Weights of a small transformer language model: 7.57M parameters, no biases in attention or MLP.
Each number is 128 + 32 x the weight over its row's rms, rounded and kept within 0 to 255. Layers, rows and columns count from 0. The size above them is the row's rms in percent of the matrix's.

# layer 3 MLP down (transposed), 512x224, rms 0.0933, rows 497-507, columns 0-223
size [ 97 101 101  96 103 104  96  99  98  97  96]
[[153 111 101 121 130 134 159  93 133 110 107 123  75  90 148 134  79 117 134 150 124  93  99 117  88  87 169 133 121 114 162 115  78 128  95 145 127 153 150 115 152 157 125 180 176 110 128 102  99 135 123 198 129 141 160  98 137  84  85 168 147 130 154 138 136 110 146 131 129  98 139 150 172  92 101 152  97 105  59  99 139  88 113 136 116 143 175 109 140 155 152 135  82 181  97 139 129  99  35 129 140 147 123 163 124 147 162 121 145 139 139 175 145 140 121  99 147 190 133  77 137 169 138  84  98 121 139 112 135 120 155  85 173 133 147 154 154 148 172 132 130 172  79 114 121  90 114 132 125 126 182 155  86 102 133  95 182 127  98 164 160 161 126  87  98 119  82 133  59 108 130 103 105  59 103 163  90 127 119 137 142 153 158 134 128 147 107 114 120 146 105  76 205 102 176 164 111 127 149 123   0 140  63 108 172 114 123 154 104  83 149 156  79 147 145 113 172 106  95 150 150 120  97 114]
 [ 67 110 152 105 124  79  84  92 144 174  55 160 143 139  72 125 103 163 129 144 112 102 121 141 127 107 123 171  99 142 131 118 172 100 112 104 121 132 134 150 152  67  69  68 130 111 152 116 127  91 146 160 101 149 126  67 159  91 129  53 138 117 129 137  96 174 110 189  75  85 133 179 154 144  98  98  98 159 119 133 125 180  66 102 184 126  92 107 112 110 158 122 108 166  66  95  98 144 158 106 175 148 149 134 101 177 137  88  95 169 135 143 163 171 168 161 121 161 154 153  75 144 168  62 119 105 111 131 107 144 113 179 131 115  84 131 129 164 126 140 115 109 128  89 137  81  62 162  99 109 205 173  95 103  75 132 145 108 165 126 210 100 170 103 119 136 123 160 126 111 127 142  85 174  96 117 118 152 113 166 115 138 132 129 109  97 107 110  35 155 108 124 117 132 202 105 142  95  88  94  65 136 162 150 191 145 118 127 139 145  95  79  96 103 120 137 167  80 149 136 146  98 118 103]
 [121 112  99  87  98 139 151 199 104 144 126  72 144 120 191 108 131 102 155 142 108 115 142  99 140 112 116 127 117 133 133 106 218 195 141 113 131 139 137  76 129  92 140  93 120 128  85 112 146 122 108 150 116 145 133 129 152 104 143 127 183 119  84 117  86 108 127 124  85  96 118 146 121 117 174 109 182 172 115 164  77  82 107 107 129 121 126 110 114 155 124 196 109 128 114 135 134  65 202 160 162  44 155 119 105 174 129  50 112 145 171 135 154 178 162 103 117 110  67  59 124 111  91  90 110 122 119 227 140 115 152 102 130 203 101 149 115 138  61 132 115 140 147 123 136 149 109 144 133 162  66  72 152 125  85 100 116 121 143 142  80 161 122 191 141 139 198 131 150  97 107 126 136 124 138 131 179 177 181 117 101 162  87 105 152 118  99  69 124 110 153 141  79 130 153 110 112  74 170 157 182 138 146 146 124 133 126 147 115 137 162 179  89 164 151 157 159  85 153 166 144  73 171 173]
 [123 109 120 148 150 135 161 126 126 212 103  83 113  98  10  87 163  80 129 162 130 161  88 182 168  50 168  72 123 122 116 167  86  81 112 149  92 105 148 105  93 122  94 126 103 131 171 155 113  86 155 176 137 115 125 112 152 134 189 132 129  88 158  99 154 167 120 129 141 101  93 115 102  78 126  81 122 153 119 147 106 174 106 142 101 168  79 213 131 127 142 144  57 115 178 160  73 122 210 131 135 124 158 168 120 139 140 131 138 145 154 111 179  74 155 148 182 140 165 158  87 114 104  76 122 126  89 146 141 178 205 125  88 194 154 132 122 123  61 146 140  84 103 155 136 158 124  73 158  93 143 116 144 107  79 152 141 126 116 165 126 160 106 129 122  77 143 125 110 142  96 142 151 153  99 170 138 174 123 157 124 112 106 149  83 153 143 117 132 149 118 155  85 139 105 118  90 145 111 124 173 142 184 109 146 119 167 105 166 155 157 107  81 110 105  98 154 161  97 140 163 124 150  73]
 [119  96 128 118 123 113 106  67 115 115 159  78  79 145 131 135 139 116 173  91 115 165  81 135 107 124 123 129 136 158 114 148 189 143 116  80 116 143  84 162 147 107 131 184 105  87 167 122 145 213  97 137 150 169 133 133 115  93 126 174 152 210 156 158 108 200 170 144 169 106 127 112 126  88 140 131 102 100 131 135 101 115 116 139 184 146 200 165 159 148 105 109 165 150 148 106 124 146 133 135 144 170 160 111 126  72 116 156 119 153 166 120 145 136 163 167 133 145  84 126 127 128 143  78 126 120 111 186 103  83 174 137 105 177 112 125 144 146 181 112 111  93  65 122  99 172 194 108 114  54 128 142 103 143 120  91  72 136 124 136 131 157 114 116  89 163 195  85 100 149 121 150  82 121 110 153  37 101 203  80 103  93 126 137 118 114 131 127 143 145  90 124 128  95 153 164 118 118 111  99  79 136 176  78 192 161 110 158 141 175 122 184 137 172  96  98 160 119 111 161 234 132  90 135]
 [137  93  90 112 133 129 146  79 143 128 133 152 132 164  64  88 134 105 148 136  78 134 181 114 168 115 112  93 163  90  87 108 126 161 105 144 126 158 138 148  88 124 184  92 119 107 154 111 141 114 101 112 106 208 112 113 123 143  87 129 101 127 170 159  59 168  62  98  91 151 146 163 117 128 189  63 156  98 136 188 143 149 124 144 123 111 165 168 119 156 145 104 126 196 117 100 185 186 126 174 138 191 121 164 160  84 156 149 151 138 154  95 132 166 133 149 164 116 131 111 134 183 169 138  93  95 128 198  71  88 201 118 128  94 115 103 100 118  61  71 137 131 133  50 146 182 120 158  60 142 102 121  98  69 175 140 127 115  82 161 134  81 108 108  51 122  90  86 135 133 138 131 126 115 131 152 121 157 141 180  75  72 110 148 135  83 138 161 133 104  92 147 108 105 119 115 133 177 116 158 163 160 108  94 149 141 126  97 113 119 168 145 107 133  82 141 172 122  89  99 109 155  73 153]
 [138 158 109 166  98 114 119  64 135 126 116 154  87 126 114 131 133 123 132  53 160 158 117 217 138  94 155 103 152 175  95 114 130  99 110 192 131 172 134 169 149 148 160 130  90 106 134 152 139 129  95 120 146 190  73 107 146 132 138  79 120 110 143  82  94 188 138 124 172  85 121 176 106 139 121  97 184 127 121 140 178 105 122 102 109 143 125 126 103 162 136  73 100 128 127 136 136 177 161 139  97 131 124 117 132 133 100 117  57 130 121 101 111 139 120  55 114 114  48 101 123 152 109 167 171 131 122 125 118 174 153  63 178 103  92 133 118  92 140 150 102 102 166 131 118 124 102  81 133 161 174 220  96 166 173 150  89 119 106 136 139  93 115 125 100 117  72 127 157 189 155 137 133 129 167 154  93 150 114 146 170 131 156 114 132 120 148 173 120  67  82 164 187 166 180 135 168 189 184 141  20 108 143  97 118 129 137 139 123 121 116 111  86 116 195 130  89  91 131 108 103 179 174 167]
 [ 69  74 137 100 130 132 116  44 171 115 128 143 132 138 221 137 129  76 153 137  98 125 222 133 119 129 134 154 114  77 167 173 151 142 117 108 133  93 144  95 179  52 134 124 101 129  88 146 200 138 159 155 127 108 128 103 103  92 175 157 180 156 127 138 147 100 135 105 115 143 133 144 204 131 172 120 149 159 101 148 159 121 123 140 120 148 151 138 156 150 157 140 144  99 138 132 141 112 162 142 170 114 158  49 131 179 149  84  88 139 146 141 122 150 146 147 131 119 118 120 100 155 162 154 168  93 150  85 106 129 131 131 135 158 122 105 173 141 249 148 137 182 118 112 117  86 102 131 176 178 128 192 109 117 103 167 146 115 157  73 111 159 132 135 149  90 129  99 108 144 111 139 138 111 128 122 192  89 171 109 103 108 144 136 113 114 100 132 101 111  83  87 154 107 128 125  39 112 137 125  16 128 120 100 162 122  99 155 154 160 133 123 142  91 101  42 122 119 193 113 131 114 102 161]
 [155 132 157 106 143 115 112 146 140 138 118 113 111  98  33 149 169 151  92 174 169 127 120 220 118 103  79 116 102 133 154  97 118 135 100 135 165 153  98 141 157 112 144 117 103 126 142 143 162 139 125 124 119 127 134 144 140 117 129 171  87 138 147 125 141 112 145 113 121 149 154 153 146 120 168 150 110 106 145 163 116 165 124 117 149 101 180 140 186 136 151 166 122 133 120 140  85 184 177  97  86 177 134 121  96 123 151 161 157 150 119  70 131 138 140 130  77 144  83 164 163 217 167 160  98 164 162 108 125 128 129 116 159 162 123 162 108 178  96 137  89 132  58  81 167 159 184 129  99 126 156  94 169 113 108  75 112  78 150 158 153 125 141 140  70 103 156 139  89  78 107 171 255 123 150  99  91 137 138  96  87 116 151 124 132 141 119 146 156 130 141  99 137  80 129 129 192 137 124 149 255 132 131  92 137 131 141 132  70 155  98 122 167 130 135 167 113 138 124 100 124 151 113 166]
 [130  92 146 116 116  93 119 207 160 138 123 141  93 166 209 173 110 135 138  84 146 124 157 106 123 160 100  88 146 174 104 128 146 125 140  82  89 130 174 142 156  99 116 150 139 139 187 139  89 169  52  44 118 142 112  99 145 102 118 146 179 125 183 139  90 162 112 134 125 197  86 156  99 118  98 204 143 144 119 129 161 131  91  94 148 134 128 155 112  94 116 128 103  81 175 122  75 128 144 145 120  92  70  77  96 110 119 140 132 118 193 182 139 120 154  94 177 138 153 108 113 153 144 135 146 144  86 138 206  91 100 142  75 161 102 152 154 121 176 140  86 171 106 126  99 129 146 124  72 123 101  84 122 141  81  73  76 145 130 121 126 116 128 184 158 129 169 115  86  61  93 151 127 121 128 165 155 124 146 120 156 127 230 109 135  76 100 109 189 103 149 132 130 108  99 207 117 125 109  70  93 183 143 185 124 104 113 142 125 108 130 113 126 132 106 166 125 100 124 147 150  71 153 118]
 [142 125 101 113 148 171 148 115  89 153 147  68 135 159 137 161 136  82  90 176 119  76 154 110 110 106 122 123 101  64 169 119  99 149 114 116 140 113 126 131 158 130 131 143 120 101 158 114 111 112 145 120 148 143 118 175  95 170  89 151 140  68 181 142 183 124 180 116 159 134 154 175 150  85 211 110 152 126 135  93 100 116  62 138 175 168 127 159 134 188 195 175  95 115 181 117  83 123 101 158  81 132 131  93 107 172  85  70 158 139 112 139 135  57 154 142 136 145 156 148 122 145 130  73 113 124 126  96 180  95 105 118 122 104  93  88 161 149 212 171  97 117 160 135 144 127 144 132 175 138  91  64 146 134 124 127 134 164 123 151 113 119 157 101 198 158 110  64  93 107 127  96 162 131  76 139  54  68  94 175 130 118  88 111 183  79 149 132  95 107 126 120 139 130 109 171 139  72 127 128 164 169 177 170 152 172 153 186 168 154 131 157 110 124 157  98  67 115 115 133  91 110 180 160]]
# layer 3 MLP gate, 512x224, rms 0.103, rows 498-507, columns 0-223
size [ 98 101  99 106  96  91  97  91  99 105]
[[120  94 131 178 156 161 118 162 125 178 136 151 108 113 120  86  91 118 100 143 170  94 165  42 101 127 115 144  99  89 226 172 127 121  94 132 130  75 141 117 150 156 144 162 140 104 107 178 145 136 152 106 122 136 129 138  97  81  99  82 122 141 203 125 182 140  80 103 118 122 115 119  71 113 108 136 107 108 145  83 188 156 106 101 104 106 132 134 149 119 152 136 175  70 119 152 165 155 170 168 100 138 110 155 110 123 178 129 151  58  55 147 131 132 175 128 114 129 141 163 162 150  71 140  64 132 200 149 164 127 111 129 148 155 125 137 117 162  92 132 125 148 162 117 146 179 156 141 148 161 133 132 110 139 156 160 171 111 111 115  86 163 138 117  52 120 163 107 139 155 143 118 144 130 105 112  89 135 111 154 150 125 107 134  19 146 162 131 125 116  74  78  41 150 142 162 171 172 174 188 148  84 106  91  85 109 180  94 139  42 118  86 123 126  99 138 138 157  95 147 136  93 141 133]
 [121 156 118 148 108 142 144 149 142  99  45  77 156 116  48 111 143 156 201 128 145 116  65 113 114 131 120 165 166 104 136  83 191 175 165 110  87 110 113 146 124  93 121 107 104 164 171 140 220 125 111 163  59 136 121 179 105 151 113 117 122  97  83 150 108 154 155 133 140  97  86 132 154 111 154 174 125 151 136 169 143 187 112  69 124 139 111 174 145 103 144 123  94  94 179 133 127 103 146  95 119 104  60 152 103 191 169 118 177 122 111 148  98 160 169 154  90 140 166 110 168 101 126 141 149 194 163 145 163 137 117  84 142 126  81 162 138  91 107 102 142 140 171 143 129 141 149 121  79 120 131 109 123 137 103 146  55 136 151 128  89 181 134 161  87 131 121 114 134 100 117  77 150 158 172 173 207 105 112 120  71  94  74 163  94 127 137 127 182  84 145 197  65  97 128 132 138 175 164 151 155 128 162 127 134 155 134 105 154 107 121 119 117 153 126 123 175 133 167 130 118 195  61 113]
 [152  96 155 142 160 106  93 116 112  88 147 174 127 121 118 115 191 160 171 165 106 142 125 185 164 120  61 149 115 158 115 183 154 157 135  96 138 129 168  96  98 134 110 154 136 147 130 154 151 120  94  55 196 110 135 140 110 105 119 192 111 149 196 147 161 149  81 128 108 125 147 101 123 102 120 151 141 164  60 130 105 111 119 120 128 130  79 138 191 125 133 147 131 112 145 115  96 198 154 126 145 154 136 171 117 189 146 166 127 104 151 183 125 134 133 130 172 109 183 112  97 153 111  96 120  91 141  61 169 163 116 233 116 151 207 110 141 165  71 105  82 132 121 140 180 106  99 215 150 122 125  68  73 154 128 118 115  65 149 120 176 159 117 110 165 100 118 137 140 141 113 155 174 125 104 109 168 116 171  75 120 117 157  83 108 130 132 155  92 104 126 212  76  96 108 174 142 136 142 135 165 176 151 155 118 147  98 120 148 152 123 133 144 132 149 105 178 119 154  96 184 181 125  84]
 [123 169 165 131 174 151 183 171 142 144 143 116 116 126  81 135 122  98 178 137 135 112 136 133 135 107  96 106 134 139 180 134  87 119 114 140 135 108 162  90 112 201 144 135 132 115 120 184 112 120 120 162 154 155 109 144 127 128  72 181  41 131 111 130  77 123 106  99 139  72  77 161 181  91 154 103  96 101 157 121 163  87 146 112 145 121 139 165 157 105 158 156 123 112 166  99  90 121  82 108 103 134 176 181 130 168 134  78 121  92 141 145 139 171 121 190 113 190 102 152 144 132 122 113 140 106 145  93 141 154 123 145 152 106 202 132  89 144   4 138 124 143 130 184 174 149 170  88 130 130  64 108  84  89 167 137 110 132 176 109 127 107 125 167 132 125 118 202 121 153 131 105  77 154 121  87 195  77 155 109 158 141 145 120 152  80 224  78 125  91 119 167 111 179  37 139 104  95 101 145 141  97  88 148 159 101 152 129 169  67 108 144 118 144 135 141 162 118 129 137 135 145 129 135]
 [219 103 133 185 184 189  99 137 165 156 160 143 171 172 128 112 109 141 176 144 209  69 113 186 104  93 163 172 142 168 165  97 144 130 144 137  53 124 121 109 130 155 135  92 170  98 101 129 135 149 151 119 112 119 124 111 150 189 100 130 142 135 120 134 160 159  90 204 175  91 172 173 142 130 106 138 102 124 128 142 117 111 158 110 114 143  68  78 185 108 128 173 164 118 184 129 159  70  98 119  96 125  67 163 119 157 152  65 102 137 112 127 117 132 143 140 128 153  78 108 108 161  86  97 109 125 174 107 138  95 105 132 119 133 164 186  90 139 107 158  61 158  96 138 130 130 132 150 147 157 131 125 114 168 120  97 133 143 139 162 173 107 101 114 153 126 145 147 127 166 126 134 124 176 135  84 140 109 140 105 177 190 118  89 228 158 145 151 168 135 156 166 107 118  84 105 116 105 170 162 128  63  79 187  71 138 181 102 177 143 133  87 123 130 127 123 105 120 169  99 143  87 106  99]
 [156 154 110 170 121 142 128  80 128 145 104 176 135 134 123 132  93 137  73 162 112 178  76 119 132 152 112 113  86 174 135 102 114 108 114 113 100 178 165 203 172 109 141 133  90 181 158  98  97 114 102 105 101 147 131 156 103 167 173 142 114 162 118  74 183 146 173 153 152  70 158 207 153  69  71 169 128  71 163 116 173 149 144 124  47 147 128 162 140 104 146 121 136 149 150 149 147 161 130 192 126  95 134 168 121  75 149 110 119 119 127 131 187 102 170  91 118 145 161 106 180 116 115 131  99 147 183 139 151 153 120 136 126 152 160 120 111 119 135  89 175 106 131 147  59 155  86 145 108 197 123 153 116 153 186 195 101 197 150 122 157 118 123 143 188 135 184 141 103 184 138 162 129 106 114  92  86 115 136 136 138 133 110 139 158 156  62  90 138 122  95 122  74  83 146 175 119 138  98 137  94 170  80  93 170  64 157 136 150 113  89  95 134 142 106 109 153  96 136  92 172 173  91 102]
 [140 122 144 187 171  63 102  90 101 164  49 118 171 140 152 147 173 115 104 103 122  59 157 141 174 129 114 111 125 132 143 166 166  90 138 141  94  88  79 105 188  83 139 102 103 154 151  63 119 130 110  98 204  63 125 134 168 109 152 153 109 172 166  94 137 139  53 143 136  87 130 190 107 111 146 111 103  78 163 124 139 104 204 107 123 128 135  84 141 154  58 111 116 103 156 108 122 153 140 125 192 142 171 111  96 133  90 132 141 132 187 140 114 175 106  74 105 155 126  87 116 141 131 120 135  72 116  93 172 172 108 135 112  87  96 135  89 134 125 137 137 137 178 113 124 150 175 121 131 113 139 130  71 108 140 135 131  96  77 121 129 149 109 145 127 115 114 147 184 133 101 149 141 129 127 135 128 150  58 120  93 138 120 145 150 167 134  48 113 109 179 101 113  48 126 131 104  80 146  55 138  78  70 153 149 129 123 122 117 103 171  84 147  44 119 120 150 143  77  90 161 151 162 155]
 [164 117 138 136 124  92 144 135 150 127 157 110 117 148 167 177 185 157 119 201 157  54  93 193 128 123  95 153 130 150 156 131 110  87  91 134 147 145  74 134  69 108 108 128 131 163 173 138 110 202 171 107 158 102 141 128 193 164 144 116  82 149 116 129 166 180  60 117 116 161 139 172  83 181 172 135 116 119 137 181 150  93 114 164  98 135 190  56 100  74 153 117 143 160 144 109 133 158 158 125 139 181  85 124 107  85 130 170 145 125  83  96 105 138 134 143 110 134 112 144  97 116 137 100 129 159 131  74 114 176 130 130 162 158 133 161 153 154 164 123 131  91  53 120 148 167  96 172 156  97  44 176 135 116 106 116 150 128 157 174  99  80 116 168  93  83 139 151  88 146 116 114 175 117 133 132  71 103 142 164 179 175 169 126 129 152 109 190 132 160  82 127 168  91  75 111 133 197 113 161 169 120 115 160 155 116 140 152 163 111 135 133 167 131 167 115 108 155 170  80 144  85 140 171]
 [125 155 191 130 190 138 103 120 112 115 120 139  90 137 133  71 107 131  59 104  56 118 134 138 113 127 111 161 134 101 173 137 138 176 113 147 109 111 128 112 173  98 106  74  95 157 106 100 132 161 170 137 125 121 173 187  96 108 194  85  45 155 110 128 155  70 145  91 164  78 120 166  98 146 105 144 105  62 155 157 132 130 188  96  76 108 124 119 138  70 114 131 134 121 106 160  97 156 123  78 133 132 144 117 109 109 137  98 114  45  76  82 106 168 122  77 174 134 100 156  97 143 131 176 107 114 224 165 116 167  71 132 114  92 180 121  84 115  91 144 156 146 159  94 112 130 129 107 126 136  99 159 125  82 202 132 126 106 127 189 102  84 140 100 125 132  67 158 115 106 206 115 156 138 113 116 153 162 137 147 125 129 117 152 191 120 162 151  90 126 112 132 111 125 169 116 156 131 145 138 151 110 123 130 121 175 199 127 129  73 179 118  93 106 127 155 131 188 177  76 113  96 151 132]
 [134 113 207 139 145 126 107 224 155 151  92 127  98 138 107 122 132 135 149 121 105  67 171 125 131 126 164  95 121 174 105 189 159 174  98 140 153 120 123 148 160 108 153  74 151 131  75 100 124 141 134 111 123 166 127 125 117 141 170 150  86 136  77 101 139 105 134  86 143 178 109 160 106 193 147  37 158  90 109 125 143 132 142 145 144 132 139 152 114  77 137 113 107 156 125 120 187  79 114  95 195 109 117 191  94 153 126 105 131 105 143 104 108 134 100  51 103 133 120  63 107  76 101 136 164 196 110 158  67 193 123 119 121 139 111 113 114 184  99 132 135  91 175  95 146 129 128 123 133 125  63 162 121 104 177 124 126 110 161  91 204 119  76  98  86 102 166 128 133 151 155  99 135  88 126  95 205  89 124 128 116  97  79 174 138 143 164  93  82 122  50 156 123 136  94 140 140 121 153  94 117 111 159 100 148 135  87 132 143  97 120  74 149 103 131 125 166 136 212 164 141 158 147 154]]
# layer 3 MLP up, 512x224, rms 0.0988, rows 498-507, columns 0-223
size [ 99 104  94 105 102  95 101 101  98  94]
[[134 170 118 195 151 139 117  81 120 138 132 172 104 140 171 129  77 185 140 153 121 173 100  93 120  85 114  71  87 162 117 123 102 124 136 125 155 123 116 110 128  37 132 127  87  99 138  81 149  89 183 157 143 111 117 103 174  67 173  94 112 131 161 143  97 123 116  80 124  88 142 143 148 108 188 121 133 122 101  87 101 146  96 165 146 148 165 105  76 149 145 112 138 141  85 124 157 149 114 175 149  98 150 151 155 165 164 161 116 120 134  90 153 142 136 112 131  67 125 106  60 117 103 105 166 190 112 154 176 124 107 112 207  88 133 132 178 136 137 150 171  83 165 148 154 162  89 176 133  92 108 182 120  80 160  92 179 108 130 138 126 129 141 134  84  99 178 125 100 164  99 122  68 137 115 102 117 195 157 129 119 147 210 153 101 109 118 123 154 109 108 169 137 151 157  78 115 122 124 113 130 161 154  97 101  95 155 117 138 124 235 110 104  93  85  45 135 107  96  82  89  73 101 117]
 [159 145  97 108  73 100 117 108 130 128 200 141 127 135  80 144 118 112 108 146  87  96  91 123 147 153 154  60 141 113  46 128  81 154 110  90 192 115 132  75 174 109 156 158 174 114 141  98 177 142 205 110 140 104 158 130 160 108 122 115 150 174 131 124 152 172  99 131  89 145 164  92 154 181  33 154 162  97 103  85 111 146 131 140 153 113 143 131 126 199 124 106 157 172 152 197 144 117 128 108 106 178 102  78  80 123 112 105 219 176 165 144 142  80  85 217 168  79 111 133 106 134 155 114 166 141 187 145 129  98 125 183 129 107 119 141 144 142 139 160 113 164 143 100 157 122 126  68 170 156 122 105 147  89 133 105 101 163 108 132 148 121 117 136 112  90 203 104 113 163 142 145 137 116 114 127  92 165 118 150  91 138  82 110 141 132 117 116 144 111 109 112 143 140 102 142 116  51 142 141 141 132  89 142 141  93  55 148 121 143 126 190 130 105 119 131 174 110 163 134 151  38 135 141]
 [148 137  90 146 139 122 166 145  88  95  69 136 142 101 109 128 117 102 105  77 167 148 134 164 201  48 152 117 211 117 102 137 101  94 116  58 120 166 105 160 194 143 102  84  74 110 176 152  98 104 112 100 136  99  41 139 133  88  59 121 131  90 142  89 142 121 136 119 124 135 154 144 109 228 141 148 116 164 187 128  89 172 188  74 132 157 168 128 132 163  79  82  99 139 111 113 120 131 113 176 110 121  92 156 143 129 167  87 191 143  79  97 131 111  92 114  96 118 110 150  95 130 149 143 122 155  97 148 105  84  94 113 151 141 108 168 121 138 126 111 156 100 139 158  62 143 145  48 138 204 132 110 153 136 115 134 123 120 118 143 103 100  93 168 182 178 128 137 125 136 103 101  82 142 106 149 117  94 124 122 117 146 139  68 125 125 161 160 185  78 128 135 150 105 175  86 139 119 198 149 170 163 132 138 138 142 112 120 132  90 122  77 146 126 156  56 142 133 136  83 157 160 145 145]
 [148  86 150  60 111 147 193 161 179 180 117  75 114 131 126 150 119 135 148 131 127 145 151 134 146  99  90  76 141 132 111 129 111 114  65 121 130  69 147  96 136 166 150  74 168  63 152 199  94 120 158 163 121 160 111  74 115 110 109 168 117 178 129 100 113 164 166 118 145 118 123 117 173  89 144 118 141 138 150 115 157  97 140 150 145 113  89 139  89 120 166 117 158 171 195 108  90  77 129  79  42 131 157 117 142 168  98 106 192 162 196  88 187 166 113 161 166  72 118 135 168 178 117  91 169 131 138 123  97  97 121  94 145 151 104 109  59 125 127  83 103 150  86 143 136 131 182 161  90 117 113 161 104  65  99 152 105 120 147 141 119 127  96 136 117  86 172 176  96 111 112 155  67 141 105 152 156  94 156 165 173 161 146  93 124 144 152 126 101 148 148 145  84  94  80 156 128 130 181 113 126 154 151  69 110 117 102  83 123  91 112 105  85 169 207 115 116 119 115 128 191 130 120 147]
 [150 124 112 107 110 132 114 125 100 152  83 194 155 149 136 139 109  90  79 129 122 152 166 115  96 162  59 121  97 136 151 146 105 108 100 175 188 161 159 182 185 134 178 167 108 141 104 159 128 169 157 123 130 112 163 160 186 141 188 134 120  15 110 119 165 129 151 144  64 111  77 121 114 186 141  52 168  89  66 110 157 136 133 103  81 127 217 178 153 113 155 107 134 122 187 134 136 131  86 138 115  79 170 141 161 110  72 115 142 121  84  96 103 175 158 138 131 136 114 118 177 137  97 152 115 103 136 165 123 126 143  81  85 154  72  85  83 123 201 135 142 152 141 150 177 121 155 114 126 111 114 126 142 134 126 140 154 150 152 147 110 128 108 127 101 107 106 122 147 116  51 118 155 137 140 100 102 147 108 155 118 178 104 115 109 132  63 165 179 105 149  97  95 100 144 134 171 135 124 158 107 150 158  74 109 145 144 182 186 106 116  89  95 154 133 114 114 142 151 163  77 147 206 158]
 [141 203 136 158 173  99 135 186 123 143 138 141 139 131 115 169 135 163 139 162  91 158 121  86  97 102 137 137 125  87 124 142  77  72 133 154 123 152 103 118 116 131 157 108 131 107 103  80 162 128 121  95 160  67 143 175 159  88  80  80 172 113 111 103 104 116  80 131  94 115  95 151 149 196 131 119 179 119 172 156 110  98 141  42 125 176 113 151 127 176  79  68  61 102 107 131 155 195 104 117 126  88 180 129 167 145 138 124  74  95 196 106 104 135 132 117 171 109  97 130 108 107 170 168 133 145 185 114 174  99 160 162 141 132 155 167 153 167 111  71 107 120 115 135  94 162 120 142 118 129 148 126 114 183 125 133 124 123  71 128 131  91 146  54 115 177 138 124 115 190 141 143 160 117 154 117 106 100 196 166 162 112 116 134  50  81 179 188 173 122 142  97 141 102 127 128 100 117 128 164 156  61  82 119 149 175  99 109 159  94 110  86 129 125  88 133 161 116  44 126 131 141 146 121]
 [164 155 182 159 107 143  74 109 146 120 161 175 113  93 131  85 121 102 104 123 154 116 147 140 132 129 112 125 110 150 104 139 164  92  98 103 105  95 150 113 113 144 161 115 140 183 108 133 111 106 119 163 165  80 112 200 162 168 132 114 128 119 172 151 110 108 128 162 144 101 131  97 168 130 165 115 157  96 183 148  77 104 133 148 128 156 134 163 171 159 147 186  86 154 125 121 165  81 113 161 182 104 130 150 118 118  73 107 153  77 160 160  91 168 110 107 140 101 150 157 144  94  98 112  41 142 148  78 100 107 138 116 139 101 149  86 108 154 112 159  98 135 132 104 149 144 146 117 132 145 194 149 156  58 122 143 162 174 107 176 118 160  88 149 114 210  59 162 131 116 116 138 147 202 141  42 102 169  32 122 139 140 158 171 149 175 152 174 160 115 176 159 144 101 149 128 131 152 103 144  96 125 176 119 155 106 156  99 134  99 136  89 106 100 114  78 148 199 106 212  57 143 102 118]
 [122 149 143 131  83 164 183 131 152 101 141 145 129 141 133 127  54 139 129  78 106  72 102 148 120 160 222 128 122 107 172 150 180 144 123  75 125 163 140  93 154 160 148 133 109  72 101 100 186  75 126  61 113 129  87 129 114 149 133 140 115  92 117  82 112 137 164 118 104 120 125 167 106  97 175 103 132 196 108  86 126 153  72 116  96 150  77 166 156 114  88 104 119 174 140 107  64 158 103  92 151 140 145 127 205 163 101 144  53 122 102 137 167 168  82 108 122 199 117  98 105 141 137 104 122  71  92 182 157 162 128 115 191  90 161 157 120  81 139 147 116 147 167 168 157 147 117 159 158  95 151 130  87  87 126 145  99 106  56  98 159 148 123  93 185 105 149  80 181 168 133 148  44 194 136 124 144 107 183 102 139 122 142 139 132 130 137 152 126 138 115 130 123 127 108 126 102 100 114 123 118 119 116 134  36 102 114 140 116 161 136 118 119 108 139 170 173 154  87 118 102 150 132  64]
 [118 122 182 157 110 148  52 112 178 133 119 108 129 158 163 165  73 112  93  47 104 132 124 112  83 167 146 146 139 178 124 173  76  98 163 136 110  87  94  83 139 128 151  84 110 159  87 141  80 176 164 137  70  74 134 144 133 111 141 170 125 133 124 133 152 104 174 107 112  63 125 157 152 116 170 145 159 101 192 110 103 125 105  92 121 102 130  80 104  78  94 125 109 109 158  86 154 152 132  80 106  95 147 136 162  84 115 106 132 155 124  62 183  93 111  97  78  87 111 167 109 125  76 101 131 103 122 156  84 141 103  99 170 129  95 147 127  96 156 153 165 139 161 117 164 129 101 121 139  89  91 150 129 141 119 159 107 110 140 129 101 172 147 119 114  79  99  87  81  66 200 128 173 121 226 114 115 129 131 110 120 189  90 181  93 195 123 145  82 167 144 131 158  60 132  60 162 116 127 147 135 135 104 123 133 147 104  80 122 118  88  83 115 141 138 178  85 133 122 120 151 109 185 135]
 [ 99 159 124 154 152 188 134 143 161 119  99 152 156 116 147 120 165 167  88  79 155 145 153 157 181 185 196 101  78 132 126 127 109  60 119 131  76 123 135 126  70  88 162  65 114 103  80 135  69 143  97 122 155 173 147 135 178  82 117 148 102 186 108 138 194  92 132 153 137 141 133 165  87 108 125 129 108 108  74 181 132 170 133 119 175 146 146 120  95 119 135 135 140 107 115 102  73 132  94  95 101  92 138 152 153  52 101 144 109 103 147 108 134 141 159 147 110 147  92 180 141  72 122 103 116 142  67 168 132 200 114 108 119  78 173 116 124 140 101  64  86 143  70 131 139 172 134 149 102 152 133 116  80 174 131 121 156 157  89 120 141 182 118  94 135 151 159 153  82 122 186 115 187 123 182 156 175 125 129 196 137 138 168 180  94 143 113 211  89 153 142 125 147 112  90  77 149 158 132 158  66 141  94 110 155 152 128 108 135  70 115 137 135 115  99 157 141  89  97 160 162 126 137 147]]